config.yaml
num_key_value_heads: 16
rope_fraction: 1.0
attn_scale: 0.177
max_grad_norm: 1.0
final_lr_fraction: 0.1
Each number is 500 + 25 x the weight over its row's rms, rounded and kept within 0 to 999. Layers, rows and columns count from 0. Numbers have three digits each. The size before them is the row's rms in percent of the matrix's.

# layer 12 MLP down, 256x1024, rms 0.061, rows 172-255, columns 320-383
097:522516511508531539524511481520520467485518510445501525472514499501500490508518465486514518463516522513505509509493479492489522448463497531465485483528461507538486511517469548504490440494521459
102:489500510469507576495471495535534553502540492529490519447529530467455509552494523502501495475528523504463516518470448522491477527498490439515500542485507524487463460500527511471532494526531490
100:488497482516551530525516494500504483528481501494491477528484526519508484453496501504486460494508506499499485534478489504461521487492485488483499517462453509483529488499482476496492450492500539
102:527481507502550490508472499460498553492487447519489492510506514488533516525499516471499485538530434495534516500492515504491467524496553483472506523442504491553534547498473500513495543533486542
099:494510488478489471522538492495498517496539551564517529517475475492509457489507551506523533477475492498483479532485478532463479527479476520478518526491506526475494503531513463496479515471489467
097:514542503470495482503466502547493518510496477511518471490491509498472535543510445542453533549504495535535525481483493510507501490525452521510482488497503484496523482518490484485523499522478531
101:528474517548477473532515501524492476483461434511503512511451512505500452462535522528529510537500527491475522454447500482470459528480498473466481485547498533482549498462511474555475495513524446
097:525483475499495514513450475512484507472520501530532491499534508475514480480493509540499496502529505535491467486503527546497529522505474510529540518495515472501509458524476479466555501457515510
108:495472467445507550466516458526501476486478486476477520507499500481491509547444541521512526527518500489548484515533487514437500494528457489512472484511515476543462484497519504505501505535518513
100:499562474504472531478487562481474476494499469467505497464467488523509502558479479505510491510513476484515516494485517524466498492473497516508481527476503536483535504526463511541467480524551522
097:454497483500480505507482506546521488482502479478520454496511510467512532498505503514536542529483493487479507528465503500517511493550514506468466488510462517493503449502532497514444504503519494
102:512459498506536445500474491481509499465490526476516510458528523547514445480491463510485506529518492503465457529476496503477485521530487516512494536470503512501484516521481524503515515508505488
101:489512459540505497490504508478463460504506519519515531551479499534515495514454509534495526508509505487541465501486524482461474505509481505511489501518496479487509486510499531499508472463500511
098:491501510513546443517498530532460542523497522483507502517557500478498514505504520508546473519530540498489497536495489512544509460528526534490504512505515497494503480537473491531513485528482550
098:515534460477484483486517518495561521539515521479515475465513501506483471473503522476502445539496520490447487533521515510501501482501492515493477523564505507541497500521508548491507425493507486
102:500496519509487509485517523529523530530494499479473504522446531530470491540542510472425512473501494534515508462482519509496520478499495507517546495489529547468462484503481509499523490481555531
102:531531509518521475513533469504507521490443449434486505479501508475481416503532509471464493534455509535488533454489478465475502518463498486443497503549538454516534481494500488539493499518516471
099:489522492526479491523456495483577471529507524547482506505546515496498505491517456474520495488534485463538459551445486507524528554498453492547495513529512462492467488444537555498491493477508464
101:541522460486460543491510508523528452479484522519470486498545484491516474505516477526523491511465488581469506511475539531478528526516497505493504547510515503506515488522483497494505495517501483
099:503530520532539485481498486499504493522483524546515494482408493480475528457500513519483506469463498485475494484530499494468476475509484524478535531494513560454478508474474491517486521517500490
101:541493469512488540520449504512468507501496487462518524533513485497528497501507472507510506504487488487488512518541483462497499465536495467469525488472480494487504517531516534485505522498506480
099:469492503507476498508509480500563488495517511538529548482505500485504510521508518498520503487503511533525529508529522521559492527501516503528492520513497486493569505511510500466528499520497527
099:516465474478511479461490457511527526486459516499503463474460457517560543516483525502490511489535524450503495492477451470518541511581488491521453462488477496530510468440520488554475487535468498
105:508493540497464454480528538476469482510543483517524477478560529491478518509497499518507517460530541507453490505487477488535525487461486493501507550513484504448436503486483536511454471443473465
100:457483482522551500452454456518476482481500492535511492471565525463474487539479459569454474496465473466504529484514461515449541492498504453482470476501532499585447487464515496478461504463459499
101:457514434487513501506435502512504511526506491526535538499496475501538483511523505534551492530470499510521526497501495459505502491489472547459504471496490513482520497495500473503506501511524530
101:457456491515525484492476517517433536512522504471496489468518494518484527457494521480498494491517529507513455531518491515484481496487487496462467483523486485508510503537471446536478498480555513
114:534472487462487450528526516446526540500491535522515485468484462526486491491478487523497550502510530532471482506521497511510490483505484471496533522496484475447444518503508487492500491517507530
104:489537499487515493488510524506476511496515487494485522525526512503504504515516519492445511470542505495482500471470524511463500457478494534525457463499499496501464508514467543490516475540474488
100:487501513476526518497539489499470495495494472487530455512513488519486512516515525455514550539501551517497513482505520495518473504506512514537510512483514464506476512500499479565490508517503516
098:491512490556526523519507503499472523520479495496527519523489487518493472545487480530485508516465483557505494550516453494526555518506515502479542537463523470494447472492471473490482533450497489
097:507488550531504496505468490540516495541510501487487509511473486501500502512497503539475489504511504523502497509515474499512526488483524540474485471482489481551472495480525520517464495477500486
099:529479473488470522520503498516520521477466483544488487472534488515484501504476498526516480531516516525488487550519454529501495507475567528515502546445480517472522532515487510471492509501480481
098:549502474467501496459549495490521498541449508490522500469546522545512525512536460472445488506510472495512501457452539498532533519556509480471488519485476530508499475497491499484494573484521526
096:495502510517525504498447526511528473456510497477436480505486453517445505531462559493529472483517460487480501477524520486489487529531514449473493523548504541448482499515490540513490498507491499
097:492485540520486457468547512489503496492487502523486502546521517494501537498511523501515464480479528543479525496489530494450484499529440512515497447463467518524520545504504510506530471496475512
101:514498507530513538500516531509497495510491469481484509490470501502513502494534517511460487541522476502500522461462529456547502515538470471453539461488504490483517506490470538516484469512496461
099:519482549532499535486527461474535497519513524454484508486492538453533495453504475487469503514485493485509478521468479524473474522476511501491459522501509472479526461483479547499498513518518476
100:468463484484536511475500526479469532483514551478481437508524509478505498504511496535504495486531479465500489502496499548502509468523460500539492520502512499489523485513508517497463488490462511
097:498521533491488461489497547493541474473427460470501512536472489530541499480527524534510449489496499486490503503513476496512515500493529511494517454501499488559501487517463503519464543501491493
102:545496516510479522500533514516510555475483514471503556499500447466437450488566495460517464463480482490479509507447479515509481458475503527511464501468500476504489493555502447475449493465475472
101:461477483509501472465555539452502503484483520458419447527509525493467475493469484532490522541519492493482505504479491490481495503532544482487543525546494509469536479522514524505498479553514540
102:502496481504566502488522523489525479472507454474502508516448524547511509515486509498522518443498492496515542530471473492485503528497498509486478482532479521500524545445506519464494501508515517
100:491464502506486482493501500471498520510490525507485487518532496538485494537513530511506518486524510516496503532503467543505509523490500508480448476502524525456507490512524536521517529514535456
099:504499530493489527474482530455459491514494498495471515505515525524500512540501485521513498537490510453485501488509487488505493506524498485507498497476521447462482482452488566501529520509510540
099:492503501525486478496493523514490500531476556475514492484530492508490524436523476477417496491520504528515514493528500454513537511498533552476488512576542476467491469478493515512536506516477526
098:503470478465536498486517486485509528527502500487446517567543517486558480502484525450538448510451502499481516500457512518490519490469510506481514506506444494485523486500483532520488450519484485
098:521508447533518560486463506495511491477494474524539491505497475489499481468507497495484497510463535464477481491475480479483445464515504465509496453502441504512491532490471534505490488532478588
098:512526508482495492472479521544482520475545522470457529490502524497506526515527468511517508546525512503536465458490487532477466533504489515477475496505478502525508507492495516501518469508529538
106:524517468502463459491517513518503523501531571507465460496492487520530500501523489507504516495519486480509493524477515531461474517534506493481470476524466496516490481556509524496477504501473519
100:475519562524487479496466503530504529497511489486544497482454495522530510499529487527480486480498460515535512496519547490528492502510463546568483508500504524506544517460508480469535481513509478
099:505505503510481532553470508530524518470519483487511528485504459512518539452527502525548484505484531530461542489494464513518500481483532480518492482482427490489476530510513501486522553517507499
101:490535459511524495500489474494453521505505499539505477471517530503516519513521480490490509524504514481499485494474514520522567481464516490471505551522514445487516443496510470522495491522499508
100:501474502450474509506468487522482469510483507514489468462479538507534482510504523498460470401563494512504524512497492493479453552525502519485498527491484476491504533498496464468492509513498501
107:527490469529514521518487445472465512489532536503518511515471521468482549493508472546527495498464507576524510432491512539485503468499470544516453469528439521505468501518484486470514529504513524
098:489486525476522521508479511555509488486489458519497559529424529510475508500484527501522507483482485497481466508528483538517552478484517492479490487471497481498472471456505535538508463463523494
091:527513535533491513506459498493509509515535541521487478475509537509464486513490479521464520457521494473505522459524463468544456503475514525485474448511519450477478505510442491483486494497539501
102:503530510522466490529507481459495486478456466477542496497490509495518526495535533514530508496444506500485501517530501515513472516503506512538506498510502537501468535473489503489469542504512455
100:502526495500479547445477522486511484484470462505462493523480495487545498483473428493495503482475549510466492517512560494510517506515510498506487487559497506481470515469535514450505551540506470
103:536459506484517510471489506464491501495550476502509453509494485490541518471486513486540515517504492489520525493477494540475497472482490486519497466497476490554483507507475530513497517477483493
104:458531477498501485525515479527510502477472490489487514479498478500503506514508506457500490496513482539513492499494512482474516481487538543514503512526588517541495507505503500487481422495480503
095:503498493514522501492502570502508525483493522506509501520513515520489511496494479531524505506499541516479508484498515470492521446475497515498516558532520492458524544509492454525493541481551478
098:485536496491485551501495540487507505485505524467459527507481548514506476442479501528520484489488516526528477521491494506453503555472474578496497492461504514522483501482494519507496473551456524
105:481523495520499526481559512505436473490481497535492533512503496555473486472515536483531493549497487458481512471516515527474487508522495501461519523505532526487524489521459505552488481531493537
100:537515522492482505515482506496512540520454461507435508489482484545510527479470462500448483540465495532503467514535532531518510489519514492472484500480488496559492456478521483547462509471516476
100:513498506527519523453556490515523497465480486514520501496498540501476489467487513502508537483513495543489519507438527483518522526466478513503480510510465520508499535507482529557496479517513499
099:481508498493503492494471441455495451471489500507495489512523518492486474514520503514503483505558469434507498529484522525449512482494499470507564529490464509452535483537477511499513482482476499
099:493528497509519529510464499496509517508519502507513506497505484492524459495474492511503531566515524483512522480486524502505496491523477503497457516516537475516489478463501477505513545528548438
097:469510488502521513518509521454556487488449509484483508510502474510517513479489500488484490520445479541484470519499557488465513492517536442532498501540463473488531508506509497533477523532473509
100:475519488533531478471518498472484477516546511550563505500453505478522519514532530459547527512493469540464513539493503488517532479485501454480488507522494487517519524537476510510459433507504505
099:482501488508516479513470526488458502491480452498517491467508503517512532472507514502483450534513495457477493477514494511509509489528476520475498531494495473511494466549509488459507468509479507
098:467492557502490511492438516553519545441495465538497479500499494499531502483522508518508549456491485517511535495527490469516448493530483478490489467544520522474489512508497460531519539476476518
101:442504518508455505479513508496500528530507453528516456495522526545527506522514531493518513514513503534480441533458511527514542498505455531492538533550467539491508498510451454486492478518461457
100:471527515471528488473554513470585459489525491517519492477471485501464529507536489485506458503524473492531515520510475494551540515532506512478541537466493498513495501491493509507508512463467510
094:521495490521501520543512512485475498510473470499464474512544517473484489495553505513492502503542534521475481514506527502502522518496478551537525517483500498449459481522523526552460518456508487
102:482481494543543464465494496514494539504497515517496501476510485532481488527534469475514499490514506498490519487522532492472503473532572531516516514485529468505495494466515507468464519480517491
106:505512507497496473495471497506503512470513523479471515489531529541481500509516515488541486499509512541495493525472521468513506512490504556537498537542516472492510501495518508534473477526481538
102:500504485471491468485506467514453472549532495488520460498467506470538434468509527516479485488531488465495510502466508476488535515494508517514487513459515449507507518462501544539492518531509487
090:523505526572522441527485496518477501545478537490553507487539520512519526489489456487460482500480486508468547481514490519496490504499536539455495462509494516521486542551509490525456503508470484
101:538455476509480452483523484484450506503471476486490506537508530514564484514499456496482460543526485479484540486495501475494532516526516510466503547508482492548530489489499444465481506479433464
097:517456516488569477496441471560531531506517481548473487470488500489513479554508471494497506520522471493537508519491490503524525467475471518532441496519480527509524487500471454501542546520468548
098:525491488522554480507494469519523477454472551490518515480474474520468518450544490501480484498459516491507508501497471511473469534550440505500516533509512506534494488473501498434503495486480487
097:468510514523439463497444534521490517498520500555510532530511519506469485511510473480528519522492514532527542483514514523500505475541569519522505507494523493517508568542532508496514461468451512
097:509493478495474484479508534489500498523502522487464498543487522527533501526449542516516502518492532487475487533491509517497512505486531460544471538518511513543483519492485489488494512536520472